{"hidden_act": "swiglu", "norm_eps": 1e-05, "learning_rate": 0.0159, "lr_mult_down": 1.5, "beta1": 0.93, "decay_shape": "linear", "final_lr_fraction": 0.1, "batch_tokens": 262144, "max_seq_len": 2048, "doc_mask": false, "dataset": "wikipedia_en"}
Each number is 50 + 15 x the weight over its row's rms, rounded and kept within 0 to 99. Layers, rows and columns count from 0. The size before them is the row's rms in percent of the matrix's.

# layer 4 MLP up, 768x384, rms 0.0935, rows 0-144, columns 240-287
096:26 60 73 60 60 79 56 43 37 57 63 22 55 45 68 50 75 42 47 41 43 31 80 50 34 32 41 39 38 41 39 52 30 50 56 66 37 55 56 34 53 67 74 39 55 22 28 05
100:42 51 50 66 37 99 46 79 45 69 52 50 56 57 43 49 42 29 42 84 48 79 51 56 70 77 44 51 50 35 67 28 54 54 61 54 56 31 56 67 57 43 46 59 34 65 48 43
100:54 44 40 45 61 58 72 48 61 41 64 42 35 39 62 70 51 68 34 52 34 51 64 51 47 59 56 03 78 65 63 84 50 48 32 68 52 77 59 53 47 43 48 27 42 66 66 65
107:41 30 61 37 56 69 47 32 67 24 83 63 52 52 54 55 69 29 46 47 54 45 52 65 72 27 63 64 56 78 49 54 45 82 48 53 45 44 16 63 55 37 36 40 61 23 41 49
097:73 58 42 59 52 41 55 12 51 31 73 58 57 36 32 56 29 41 27 73 58 52 46 79 62 47 42 65 60 34 60 23 65 59 68 29 57 50 47 72 38 27 77 61 55 48 35 37
099:50 50 59 37 50 81 61 44 36 46 53 72 45 33 45 45 83 36 57 44 78 40 90 51 49 43 57 67 37 55 23 56 48 53 42 62 48 69 61 38 45 67 55 43 63 50 54 80
098:65 56 94 45 48 23 30 59 59 52 41 77 63 65 43 69 56 58 38 63 72 58 63 54 53 73 45 64 52 21 56 36 52 56 70 43 42 34 29 35 52 45 48 48 37 61 53 47
097:53 78 51 34 57 58 69 82 55 50 55 65 54 64 50 69 19 45 18 32 51 48 83 47 42 53 53 49 45 46 55 38 50 33 81 69 52 25 46 36 59 28 38 64 63 54 05 45
101:47 48 77 52 28 58 43 59 31 56 41 61 53 41 60 37 59 65 42 67 42 51 60 71 40 38 31 35 57 52 33 57 61 50 38 41 67 67 87 74 44 48 55 41 74 53 65 37
103:50 33 69 62 58 37 52 25 38 44 39 31 52 56 32 29 24 53 70 50 73 48 54 42 53 24 46 60 55 67 54 79 54 25 75 66 28 71 74 55 60 32 46 35 47 56 43 24
100:60 60 53 53 27 39 42 50 27 20 45 62 63 65 63 87 39 70 53 31 63 76 66 49 35 70 55 59 26 75 56 45 60 51 30 41 59 34 22 54 50 50 72 53 48 17 36 63
103:69 45 74 64 38 44 65 71 61 47 71 38 65 45 20 53 40 82 40 26 51 23 47 39 55 38 57 52 21 11 39 66 72 62 33 51 36 49 54 54 36 41 62 12 33 59 62 52
107:64 19 75 42 51 55 53 46 41 84 40 52 27 62 76 23 39 55 66 61 58 28 70 53 45 54 65 68 53 42 47 42 59 36 46 40 52 61 66 25 82 52 50 35 41 59 34 56
099:62 10 76 49 21 31 54 43 37 23 46 39 57 46 51 75 82 47 50 59 86 28 40 45 17 41 49 45 48 33 31 93 38 59 38 75 47 69 62 41 46 66 74 66 59 71 59 61
103:66 30 57 55 43 49 45 18 31 68 67 47 33 35 22 33 30 56 57 28 58 42 40 43 44 21 70 36 50 70 19 43 30 32 40 46 38 68 31 61 49 21 44 39 40 50 63 67
098:32 69 49 38 29 66 38 45 50 58 49 43 35 35 48 72 34 52 40 59 38 58 49 44 53 64 20 57 44 49 41 49 65 51 42 48 40 73 56 43 62 66 34 69 31 27 54 46
102:37 49 47 51 67 87 58 45 48 48 51 59 20 56 53 58 38 44 63 43 49 80 48 64 47 63 53 46 50 45 19 62 53 49 66 61 69 47 54 43 71 69 66 39 50 70 53 62
104:54 75 32 78 20 36 51 56 31 55 44 54 59 49 41 39 38 47 47 70 43 47 56 48 56 26 14 35 49 60 47 41 37 48 61 59 50 34 39 56 31 65 76 59 82 43 53 43
097:52 69 29 55 23 60 26 70 41 54 61 42 72 38 70 60 39 47 22 35 51 37 47 55 42 52 57 74 34 40 30 61 70 62 43 69 18 37 50 56 58 31 56 39 43 41 50 59
089:69 32 37 34 54 48 43 53 47 49 69 44 38 75 72 52 56 48 67 64 64 42 76 29 46 58 73 37 47 57 62 74 37 52 57 51 78 25 80 54 56 62 45 17 25 67 26 60
094:50 38 49 49 54 67 44 47 61 18 58 41 54 43 63 46 25 66 49 74 51 60 59 63 41 64 61 28 39 63 46 24 61 45 68 59 60 52 45 76 05 64 36 55 43 38 50 44
101:42 41 26 43 75 51 42 37 42 32 46 34 41 45 53 54 57 51 45 31 64 34 51 56 69 28 28 52 72 24 66 56 39 68 52 63 35 43 21 22 29 60 34 55 47 36 51 36
094:57 71 68 50 59 64 61 56 59 54 49 47 73 66 62 48 79 65 65 63 67 21 37 43 63 55 58 78 17 42 68 59 36 54 52 60 58 56 43 69 60 62 53 50 48 52 39 62
097:29 51 33 40 39 20 49 46 55 37 30 53 73 49 44 55 34 48 32 34 78 44 62 47 46 39 32 50 72 51 51 63 60 58 46 32 40 55 11 34 48 46 71 43 66 41 57 54
104:53 59 28 48 66 72 63 55 41 65 58 38 48 31 44 48 63 36 62 59 32 70 51 40 70 57 79 05 51 64 45 53 37 52 62 48 33 75 38 80 78 53 53 42 71 41 77 64
098:59 39 34 55 34 33 67 41 40 40 51 55 41 65 73 64 67 35 59 62 38 60 61 35 61 40 64 50 50 73 63 39 66 51 39 51 80 56 49 66 64 41 38 61 57 54 66 66
094:54 51 71 57 52 31 46 52 35 56 73 67 47 38 40 54 41 71 26 53 46 66 20 46 82 54 58 47 31 40 48 56 43 54 72 25 53 60 32 34 63 36 73 65 40 44 61 22
095:70 33 30 73 24 51 20 27 74 46 92 66 57 54 46 56 39 51 67 41 21 73 19 38 42 58 54 55 57 39 47 55 55 58 56 46 36 63 33 39 19 28 40 56 75 55 39 48
091:70 34 59 68 24 45 33 40 39 33 55 24 66 99 41 48 42 25 64 67 39 57 55 40 68 61 56 63 42 23 45 54 40 44 71 42 37 36 52 47 39 38 50 41 47 46 59 62
099:55 53 64 41 59 50 64 61 54 59 65 43 40 69 51 52 66 34 89 57 52 78 49 53 32 48 45 60 31 70 65 64 62 57 64 48 58 41 62 56 43 31 47 36 54 62 58 68
099:50 46 47 76 64 29 40 57 35 30 42 62 77 64 78 45 63 51 55 53 44 45 44 37 52 47 42 62 61 37 48 47 48 43 84 60 52 34 48 51 45 51 66 51 40 56 63 42
094:35 53 31 59 52 61 42 47 34 45 69 48 73 24 57 55 34 62 75 54 53 32 43 62 49 73 47 52 60 72 51 38 65 63 33 53 93 61 72 40 48 36 56 50 66 54 58 59
110:68 60 38 54 22 68 45 49 66 70 49 58 70 41 50 64 78 64 42 63 51 49 36 42 33 61 66 82 39 72 52 37 36 39 32 73 42 79 56 55 27 38 45 49 44 49 44 53
102:18 55 31 78 50 45 50 71 66 55 41 56 70 61 56 52 44 60 54 58 43 43 46 58 52 80 33 50 45 44 39 33 36 64 48 48 56 42 36 26 63 54 73 50 49 70 70 26
094:30 57 73 37 59 57 57 48 41 38 25 55 42 49 56 41 34 29 58 28 41 52 48 26 44 48 42 59 46 59 54 49 69 47 47 35 21 40 64 12 49 37 79 60 43 42 54 48
102:25 80 46 42 55 45 62 39 46 37 43 66 60 55 39 27 54 85 68 54 73 46 38 51 48 75 39 74 62 58 44 39 52 35 49 29 56 40 50 60 49 62 45 43 48 55 16 32
095:60 64 38 50 65 53 38 63 59 55 19 86 42 57 79 46 20 40 42 48 65 54 32 77 38 49 73 27 39 39 85 66 58 52 71 57 52 59 64 36 41 45 49 44 49 59 52 60
109:57 55 39 54 43 74 61 68 50 39 19 69 53 32 37 39 71 45 40 71 47 14 57 51 30 67 62 76 55 54 33 21 43 62 68 54 59 54 55 53 60 42 62 53 12 63 29 45
095:39 65 62 52 52 48 54 66 48 36 80 69 67 67 49 41 57 52 31 75 46 51 62 46 56 46 58 51 49 57 84 61 65 47 58 40 57 29 23 49 28 62 56 39 27 66 43 45
097:54 43 30 35 42 62 44 53 56 55 51 40 18 43 29 60 64 19 37 72 39 51 72 70 50 60 25 25 79 65 48 28 51 43 27 35 61 71 81 54 72 57 37 52 34 66 49 56
095:84 50 56 59 73 63 67 58 26 53 37 56 40 36 41 71 72 69 36 52 32 30 73 55 34 62 17 38 35 58 51 40 49 32 67 40 31 70 45 44 44 46 61 65 56 36 62 51
095:44 49 44 56 38 25 35 37 65 55 60 61 52 72 56 40 33 31 46 45 64 47 49 17 66 77 69 61 12 39 81 63 78 62 69 56 63 80 22 34 56 45 47 43 75 53 61 52
097:33 39 48 69 59 64 67 42 65 74 55 60 50 24 41 70 64 30 32 45 35 58 32 48 71 70 56 38 66 41 86 36 74 63 70 43 42 62 55 44 66 20 64 25 92 33 58 37
093:73 48 75 42 47 70 49 42 58 44 52 75 30 44 18 64 59 71 63 41 56 47 47 77 37 57 55 51 39 35 35 42 51 87 61 44 44 41 55 34 41 44 77 36 68 42 34 66
095:52 41 26 44 59 57 53 50 45 46 67 41 45 23 70 60 53 09 34 68 56 51 73 46 51 51 59 60 58 47 52 85 62 37 43 54 58 49 61 47 29 48 54 32 38 53 41 46
094:41 59 83 63 67 48 10 70 65 19 79 87 53 51 69 54 62 34 32 56 37 52 53 46 42 35 48 59 59 47 65 48 41 39 29 42 66 40 55 79 37 69 51 62 44 37 43 54
105:45 81 39 53 51 46 67 41 64 35 33 51 13 53 70 37 44 24 62 90 40 72 78 64 43 37 57 30 48 51 84 60 62 68 75 84 64 43 55 47 40 73 48 64 22 79 55 36
101:31 66 52 67 46 05 51 66 49 49 53 50 57 51 42 31 59 53 74 43 61 63 58 63 41 46 56 45 50 73 44 47 77 61 56 38 48 56 40 49 69 46 60 64 43 60 36 39
099:44 62 46 30 27 42 69 36 75 53 32 43 47 49 57 51 38 71 38 77 65 61 65 41 41 34 56 61 31 63 50 74 70 51 28 45 19 63 43 30 45 58 42 30 47 46 31 26
098:10 56 50 33 52 41 63 47 72 40 63 49 49 65 43 36 41 67 70 47 33 45 51 62 55 50 61 65 31 40 50 68 65 60 43 43 25 66 61 37 39 52 59 79 82 74 37 55
105:42 43 38 42 31 59 83 26 82 68 54 74 30 37 52 43 67 25 45 29 61 47 68 34 37 63 45 68 39 24 59 53 48 54 48 59 67 65 51 78 48 55 25 66 22 42 63 45
088:44 37 17 63 62 55 83 57 43 56 48 58 11 42 55 40 29 49 49 33 65 53 25 42 47 73 71 22 50 52 34 46 45 43 78 75 53 49 23 40 46 52 37 52 45 58 31 85
098:36 52 38 34 60 56 61 39 47 36 48 67 59 61 79 73 53 53 18 52 25 51 53 54 58 63 29 48 42 46 75 31 46 59 56 22 45 34 49 64 33 60 55 17 31 56 45 51
103:26 36 30 29 47 79 58 53 53 69 55 69 87 81 46 31 46 79 41 38 83 33 59 50 89 61 47 66 30 51 35 35 31 48 50 29 35 33 57 42 49 35 33 61 23 30 72 66
104:59 50 06 58 63 66 55 48 51 49 44 37 59 62 33 44 30 80 44 58 53 49 52 48 62 39 42 55 18 65 56 51 65 18 62 66 20 29 47 36 62 58 27 47 41 66 26 67
109:62 44 74 62 63 47 58 67 46 70 38 56 40 60 60 38 45 55 30 59 42 40 49 39 44 66 40 56 52 52 40 38 40 18 34 41 50 57 17 67 45 67 56 63 35 49 53 55
099:39 30 54 72 40 60 58 60 35 50 79 13 45 39 45 38 55 36 28 65 42 40 18 53 32 61 57 49 56 23 56 19 30 65 65 51 34 54 65 61 53 49 56 64 41 43 46 52
101:68 23 69 75 55 76 60 72 63 43 71 45 42 71 25 48 76 76 40 70 70 51 41 28 50 45 46 59 32 51 42 55 80 76 55 51 57 54 44 71 59 55 58 22 61 44 46 38
105:73 49 39 55 66 48 72 32 41 64 67 34 63 43 49 47 78 43 42 61 69 39 51 40 41 67 56 72 76 74 54 34 70 33 65 35 55 76 30 77 60 60 43 58 53 66 62 45
093:69 50 62 58 43 54 26 64 17 59 65 52 56 38 24 56 56 54 52 57 19 64 46 58 48 25 57 45 48 50 25 34 48 28 34 55 44 49 59 43 69 27 36 61 64 29 37 54
096:72 49 40 46 67 52 60 60 50 45 27 46 46 45 48 44 68 54 49 58 27 84 48 51 45 57 39 66 51 62 42 12 60 46 37 51 70 70 39 54 60 50 43 34 49 15 35 27
098:33 87 48 29 35 53 57 58 49 42 47 57 60 38 34 36 59 36 39 68 11 56 39 45 68 28 32 25 43 67 48 62 47 74 45 65 60 18 40 57 80 45 59 45 53 68 47 59
104:44 33 67 59 41 57 49 42 60 50 46 54 43 41 68 58 43 56 67 44 27 55 53 22 36 57 38 62 58 63 45 36 14 37 37 19 67 48 71 34 75 37 65 49 36 58 38 48
090:59 30 25 40 38 35 19 60 60 26 56 61 28 51 42 60 35 48 31 55 30 33 69 60 80 74 53 36 73 57 67 27 23 49 84 36 37 74 45 55 54 57 74 51 50 58 71 50
104:36 68 37 29 32 45 63 35 43 12 42 56 66 40 40 64 50 53 43 48 35 50 46 49 53 62 56 62 29 35 22 77 49 41 25 53 38 21 62 74 63 49 66 53 50 51 42 69
104:40 34 80 45 66 72 56 40 37 35 57 38 67 33 69 53 39 46 40 56 68 28 60 52 62 49 29 59 58 38 70 44 47 53 54 45 20 56 32 47 92 49 45 60 50 40 60 42
109:57 57 72 50 60 18 68 76 54 48 61 53 39 63 53 38 54 22 56 51 30 37 57 54 20 48 20 36 62 76 83 58 75 57 74 46 46 64 59 60 59 64 30 57 37 36 48 59
101:76 47 49 77 78 26 35 62 22 55 59 57 47 33 41 25 15 51 31 31 76 49 42 47 36 68 62 22 34 38 37 19 54 27 33 43 65 57 46 38 62 39 15 58 78 36 60 42
093:69 41 14 20 49 68 50 69 33 76 34 80 48 51 66 32 35 39 71 65 56 37 89 27 14 38 55 51 36 62 53 33 46 57 37 33 44 64 57 50 73 48 54 42 32 68 38 42
098:67 37 48 49 61 73 43 28 45 26 70 49 24 30 58 67 51 50 62 69 55 48 64 67 53 25 56 57 74 52 93 43 73 54 60 35 61 52 49 60 29 37 62 24 46 33 65 66
103:60 39 34 36 40 64 48 44 35 51 34 33 71 63 44 47 33 55 56 51 78 43 39 50 46 55 53 67 42 56 60 29 76 54 52 34 31 59 25 32 48 45 52 39 46 35 57 56
100:60 71 63 56 63 43 66 53 47 47 70 26 51 42 33 32 44 96 38 70 25 50 45 49 23 39 67 34 81 43 64 65 28 43 45 33 62 37 31 56 55 73 48 38 37 47 13 40
100:67 63 27 21 27 60 55 60 42 65 42 64 37 58 29 52 43 82 94 48 33 79 59 74 70 72 49 53 52 40 57 49 55 64 55 35 68 48 71 37 35 68 56 37 74 63 76 62
097:61 54 37 50 64 21 24 30 31 72 29 78 32 73 37 72 60 50 66 26 69 38 44 55 27 30 43 63 66 38 52 70 66 53 54 35 51 36 60 33 44 53 63 33 61 59 28 77
100:28 67 64 51 35 38 52 54 70 38 17 53 51 32 60 60 47 32 66 69 69 49 54 46 59 45 00 47 43 46 36 49 47 38 53 39 47 45 61 44 27 30 45 61 62 38 60 80
094:65 74 89 59 27 51 46 49 38 55 49 28 51 26 45 44 46 51 47 63 77 56 54 72 44 45 61 50 65 57 48 41 58 46 39 25 58 35 59 17 49 57 61 80 53 51 28 52
105:28 44 39 68 31 78 92 64 51 72 45 74 47 45 40 63 58 66 29 36 50 42 50 55 51 80 64 63 66 61 49 57 65 51 49 50 37 25 46 74 41 57 56 22 57 43 48 18
095:35 17 54 41 61 63 62 45 28 93 53 33 47 44 50 43 70 45 57 61 49 27 42 31 56 47 61 86 66 65 52 41 53 67 41 42 73 75 90 56 66 34 65 59 61 46 55 45
100:41 54 63 48 35 27 54 52 48 35 65 42 36 59 49 32 54 49 52 63 39 58 46 40 52 69 20 59 36 65 23 32 51 25 64 65 57 60 47 28 42 52 46 61 78 44 32 41
162:53 40 67 22 50 24 36 46 37 51 51 59 35 46 57 47 67 54 57 56 65 57 63 59 42 51 51 82 29 71 50 11 48 46 70 51 33 31 53 52 34 74 51 36 35 53 60 41
101:48 45 31 38 49 37 61 53 40 52 55 45 58 62 50 24 24 47 35 43 44 65 89 38 52 63 56 45 15 22 38 42 55 41 54 54 49 48 45 52 61 64 58 13 54 73 53 58
110:60 52 65 64 70 38 69 58 53 49 59 21 66 55 50 29 62 25 60 58 59 72 30 57 47 58 40 36 49 35 61 58 35 47 56 29 32 71 50 69 60 57 79 37 41 68 42 54
102:56 42 58 42 53 52 68 60 37 20 38 41 51 72 79 53 53 44 52 40 32 77 33 68 43 52 40 36 53 47 67 71 86 34 63 55 53 33 48 68 48 39 21 61 52 52 39 68
097:61 34 69 47 60 37 31 74 43 43 42 57 50 47 67 51 52 34 40 48 38 51 53 58 47 15 72 24 59 41 70 56 51 65 63 54 66 52 75 59 53 60 53 55 23 62 32 60
097:50 43 14 54 42 36 29 86 55 71 41 32 44 29 49 55 62 43 58 48 44 58 68 33 41 68 63 57 30 53 37 57 50 63 67 41 44 56 53 59 33 66 72 46 49 60 55 39
098:38 26 49 50 62 75 66 57 32 41 42 52 69 70 51 52 42 40 46 37 57 65 47 45 66 00 47 44 47 50 71 76 49 40 65 71 40 52 35 50 51 42 39 39 58 35 62 50
097:64 75 49 49 42 51 38 38 39 63 80 83 54 40 70 60 48 45 50 40 17 55 30 87 51 51 57 79 76 44 72 49 31 55 51 54 45 40 49 56 53 55 68 57 71 53 48 80
098:56 70 56 51 54 73 52 55 58 43 43 69 56 37 71 68 40 60 19 57 54 55 51 21 35 63 64 30 50 23 74 57 52 52 58 70 68 33 47 38 65 35 23 56 47 27 65 31
089:52 49 33 56 35 54 52 31 30 67 42 72 69 49 46 43 54 25 62 69 56 63 20 44 73 46 53 65 46 30 47 48 62 73 46 58 57 55 11 58 43 24 41 53 41 38 66 51
101:45 36 54 40 45 45 49 72 24 65 76 44 55 41 65 66 63 42 41 51 50 39 62 80 43 43 47 57 60 50 30 47 66 59 49 85 81 51 71 31 80 44 57 61 49 69 56 68
099:38 56 56 08 94 42 41 56 64 56 58 32 52 68 79 23 48 67 77 48 55 57 38 74 34 38 29 29 33 63 35 56 58 57 74 55 49 16 63 56 42 28 76 36 68 51 37 49
106:37 46 72 60 53 31 46 45 26 53 56 50 44 40 34 60 41 52 86 59 39 47 31 31 39 49 24 65 34 41 51 74 53 64 51 60 67 61 71 50 67 52 55 55 57 49 29 49
098:66 65 67 45 16 48 55 52 39 58 74 38 48 29 61 37 64 61 53 47 60 82 46 48 34 57 28 66 45 81 54 70 09 29 49 52 61 62 35 52 38 66 51 56 43 37 50 34
091:41 38 53 68 54 80 74 31 46 71 52 70 64 30 73 70 67 63 58 41 59 73 43 54 54 59 61 70 66 49 35 43 40 71 64 62 49 67 73 17 29 45 65 71 40 31 30 54
100:44 44 46 61 54 45 71 50 27 42 52 49 63 46 31 54 39 62 63 51 67 43 18 61 32 21 39 59 64 30 43 64 53 69 79 41 58 56 84 36 46 35 53 35 48 52 72 37
093:35 34 64 39 53 35 37 50 60 50 38 33 49 58 49 62 61 52 75 52 66 64 47 42 27 23 61 53 79 55 49 55 41 61 32 51 52 56 60 47 33 69 46 65 42 43 44 43
102:50 51 43 41 63 78 35 58 33 45 59 81 29 47 32 33 56 35 48 09 47 48 48 29 65 37 32 54 42 50 48 42 48 35 59 22 52 57 58 66 58 51 65 34 61 47 17 52
101:55 65 39 42 57 37 54 22 37 52 83 51 58 50 43 50 49 57 29 19 53 55 54 59 50 47 46 39 62 43 39 22 34 59 47 59 34 03 55 48 36 35 47 48 65 41 45 69
095:49 56 45 50 47 61 65 17 40 68 51 64 69 27 54 53 40 34 62 40 62 49 38 40 30 61 50 56 45 20 47 31 73 54 64 69 38 26 47 48 59 46 41 53 60 68 69 83
106:37 42 50 63 68 53 48 69 52 60 74 47 74 76 52 39 55 60 45 53 41 50 34 63 58 51 49 55 56 47 72 74 55 42 51 37 17 72 59 70 56 63 50 47 45 43 52 58
093:59 38 37 23 74 53 52 51 40 60 43 48 37 48 45 54 42 50 54 53 55 61 64 71 62 61 70 81 44 63 52 43 45 65 63 82 72 41 52 31 47 27 76 64 16 60 35 14
098:54 58 65 56 45 55 42 46 29 89 45 56 25 56 66 60 53 90 15 67 59 53 34 43 72 38 40 53 39 77 47 35 49 44 45 54 45 34 48 66 50 50 53 48 60 30 44 35
103:39 45 51 42 48 47 53 35 51 71 43 38 55 21 52 65 58 99 53 41 56 36 47 74 65 60 68 61 41 52 46 64 49 44 42 33 41 53 28 70 47 35 35 67 72 29 45 75
094:64 25 60 55 56 37 59 67 54 33 49 23 38 55 57 45 67 77 35 67 65 45 58 50 47 18 58 43 43 42 36 52 43 52 98 25 49 41 49 32 47 68 20 32 45 30 52 56
090:62 63 76 60 63 40 57 51 49 56 49 43 59 65 68 48 44 55 71 59 53 66 53 45 61 33 66 60 82 22 50 48 32 73 44 56 69 64 75 50 81 65 34 63 52 75 36 55
092:49 09 63 55 60 42 48 25 41 62 68 47 57 66 75 39 52 15 66 52 27 57 53 46 71 45 51 59 39 55 39 50 53 78 34 63 35 85 56 36 45 48 49 23 68 27 36 31
100:86 44 83 44 22 64 45 47 54 70 15 73 56 82 31 23 48 52 95 75 61 46 55 34 18 44 31 62 52 48 39 42 34 48 71 56 82 54 46 49 55 68 34 40 08 37 29 47
106:71 60 70 35 41 44 43 52 33 55 55 51 63 52 70 24 46 46 45 44 48 45 76 42 08 63 62 44 48 62 49 40 49 41 42 46 37 49 25 62 60 95 34 54 37 64 51 50
102:48 44 38 31 42 28 48 49 32 47 55 54 72 31 44 47 54 39 52 31 46 61 50 53 40 39 67 35 54 40 61 56 39 64 54 51 40 38 50 60 52 47 67 50 59 33 76 48
097:56 31 52 73 54 45 73 40 55 48 64 49 39 60 53 49 52 69 45 57 34 50 33 74 72 43 41 64 66 66 66 54 21 67 46 68 44 69 42 38 06 64 67 58 50 48 60 36
093:45 43 54 49 43 37 25 41 57 36 63 56 53 43 53 55 63 46 66 74 72 57 45 40 64 70 67 47 75 39 65 26 58 44 40 42 48 41 46 49 72 43 70 42 16 36 61 26
103:40 42 37 35 53 42 31 60 62 27 77 59 55 28 50 45 44 45 50 49 64 58 33 52 24 36 52 57 62 38 62 28 42 53 73 68 35 52 89 83 33 35 61 40 25 46 60 44
108:37 48 39 47 43 63 55 64 43 53 55 74 31 52 44 48 62 37 41 59 40 48 58 54 55 61 60 56 52 67 40 03 46 87 12 57 58 55 41 32 48 53 51 47 42 58 33 26
092:22 67 65 58 54 80 64 63 49 47 45 49 52 19 58 40 56 27 74 33 45 53 73 32 54 42 48 44 76 44 18 54 48 61 65 37 54 41 65 61 53 41 36 48 40 69 28 42
098:40 63 61 37 76 47 45 41 35 43 09 46 52 53 49 60 52 51 59 54 62 13 67 32 62 57 44 45 85 61 80 51 66 65 45 61 33 52 24 31 66 55 43 41 39 41 68 51
096:36 80 74 58 75 45 00 21 57 59 39 60 46 36 46 30 54 65 63 56 57 68 23 24 63 48 42 60 42 57 31 60 48 60 49 51 57 83 27 48 56 57 92 53 29 51 42 19
098:07 28 43 58 31 16 40 74 45 44 49 49 60 50 54 52 74 52 57 39 42 55 27 51 59 64 52 57 77 59 41 54 54 59 39 69 45 54 36 19 49 42 60 49 72 36 49 75
093:73 44 50 42 51 62 49 23 42 57 47 69 59 37 17 78 43 41 56 50 55 47 25 69 62 54 80 68 28 37 57 71 44 51 36 22 59 55 57 46 42 52 32 57 44 53 37 58
100:47 39 44 24 32 83 40 70 40 24 61 37 50 43 52 45 55 34 67 59 54 43 28 73 46 35 42 49 51 49 55 49 74 62 60 48 66 53 41 23 21 58 24 79 69 25 71 47
107:42 46 54 45 35 43 58 48 68 57 64 53 55 40 31 68 40 58 45 43 42 55 20 76 73 74 49 43 45 59 59 51 65 39 32 44 62 43 45 42 57 48 41 38 57 23 52 65
106:60 66 49 66 33 49 58 29 53 49 88 56 42 34 49 68 53 36 55 21 31 32 64 48 47 52 36 57 52 50 36 59 33 47 40 45 28 35 45 63 39 40 72 44 13 56 62 46
098:38 44 61 45 58 61 51 66 41 62 53 27 38 48 58 31 43 33 68 46 21 26 28 66 70 48 54 50 38 34 46 60 60 36 97 50 46 74 63 68 57 69 38 46 74 56 38 70
100:56 34 43 75 34 22 54 31 82 44 62 51 62 67 56 29 49 46 53 47 57 66 62 56 21 61 53 56 52 63 74 40 77 28 78 52 76 45 30 33 42 54 29 45 35 47 29 45
092:53 19 34 57 31 77 55 29 41 43 56 40 66 57 35 68 49 30 41 60 26 25 19 61 37 54 61 32 61 52 29 26 50 68 51 69 41 62 58 54 43 61 51 54 44 55 67 19
102:56 52 39 74 58 45 21 81 62 33 45 58 40 54 71 46 43 65 46 47 63 36 30 57 26 73 47 36 78 75 34 67 23 65 57 46 64 54 52 89 43 39 55 68 24 36 65 22
099:43 59 76 58 47 55 51 24 70 59 46 66 66 56 40 56 46 47 55 64 39 30 79 17 55 26 30 56 69 34 24 49 56 60 49 43 54 49 37 66 47 72 48 49 77 53 58 55
096:50 48 41 34 41 43 27 59 76 58 33 56 47 87 39 30 52 43 99 53 44 38 66 35 40 52 44 25 46 37 48 51 23 57 08 68 48 66 71 53 63 74 20 20 60 35 49 38
102:62 57 41 56 58 60 53 43 78 41 68 34 46 47 37 44 35 27 45 71 42 53 54 19 55 29 50 43 61 69 73 65 62 39 46 36 57 44 74 54 52 42 45 64 57 69 63 42
106:52 35 47 79 43 61 59 28 37 55 33 63 59 60 49 44 63 52 74 45 30 67 29 53 71 14 10 46 71 42 62 57 45 59 67 41 33 35 47 46 48 61 57 17 50 48 18 46
102:65 56 51 37 30 50 66 68 50 31 33 43 32 40 49 47 52 62 49 30 32 53 23 41 53 40 70 24 81 37 27 46 42 43 35 48 57 55 55 81 50 24 23 42 52 87 48 49
105:48 37 57 75 44 56 57 43 61 24 48 64 38 41 61 48 74 39 67 39 61 42 44 61 54 37 39 53 46 52 49 57 52 25 75 51 47 63 17 52 67 65 49 21 31 53 45 25
096:52 20 63 33 47 60 62 66 36 55 47 57 40 82 36 54 30 51 38 52 55 33 35 50 35 21 57 46 52 52 67 45 36 50 72 50 41 61 53 36 40 28 54 56 15 53 51 31
101:55 36 53 59 39 51 70 36 41 32 41 56 49 41 50 63 60 49 43 30 48 60 46 38 28 39 38 43 65 46 38 45 45 29 30 47 39 45 45 43 62 57 39 32 56 61 34 75
104:51 25 59 65 53 53 57 41 69 36 36 65 53 67 61 59 39 30 60 91 62 64 47 67 48 62 45 54 66 33 55 71 63 53 48 31 61 57 53 48 38 63 36 51 58 61 41 70
104:56 53 49 61 61 51 21 46 32 51 68 39 47 61 48 46 33 39 32 45 53 29 76 61 31 55 58 36 49 43 47 37 54 65 61 35 47 61 87 35 84 43 50 35 68 52 56 50
096:32 40 52 66 65 53 53 58 64 58 51 56 56 34 45 61 48 59 46 50 51 50 32 70 44 65 50 30 40 37 45 26 48 50 68 69 77 70 69 58 24 51 82 21 53 40 46 58
104:45 44 43 57 49 52 67 44 25 53 49 46 34 55 76 46 27 35 53 52 37 33 33 78 50 49 52 26 49 41 35 68 49 55 41 51 49 58 49 45 33 53 44 23 56 61 43 33
110:45 47 55 52 42 61 87 63 21 32 46 65 44 64 45 49 43 60 42 55 35 05 47 42 94 26 31 33 48 61 19 24 63 29 34 71 65 65 69 54 69 29 40 49 50 34 55 61
102:40 74 54 61 27 33 44 46 64 61 67 65 50 86 42 36 50 47 67 29 53 45 65 68 34 61 50 55 36 45 30 78 07 61 79 62 58 43 51 64 54 74 54 80 56 52 48 25
105:73 70 53 05 50 43 52 50 20 46 44 75 49 33 37 64 09 34 49 24 51 60 63 80 57 45 44 51 61 55 50 44 58 63 33 53 57 52 66 48 48 21 67 43 40 60 42 39
100:50 45 35 51 26 59 68 46 31 59 37 56 57 62 32 38 33 60 41 27 35 45 47 35 56 25 49 64 40 32 59 63 54 44 44 38 33 42 63 55 52 51 34 73 61 47 41 60
094:58 30 81 60 49 51 61 33 47 43 63 58 39 38 68 81 46 38 64 61 52 53 61 34 63 76 24 28 71 65 44 49 57 67 72 46 58 64 36 87 63 53 28 47 57 74 53 67
105:62 64 70 42 55 56 28 51 46 64 66 46 64 55 46 56 47 60 72 31 28 50 55 47 71 11 54 34 54 37 64 48 53 32 21 48 30 57 45 31 54 57 58 45 68 34 56 76
097:64 52 24 45 67 44 40 31 34 55 47 50 44 48 55 68 76 51 39 32 24 34 39 69 22 45 53 30 70 57 58 44 30 46 46 54 90 65 46 61 47 37 45 42 71 50 33 63
099:50 18 41 43 44 18 57 49 53 24 53 43 52 45 66 66 63 61 59 63 22 50 41 60 33 74 40 49 51 60 39 40 54 57 41 38 62 46 49 47 57 49 33 69 50 57 79 52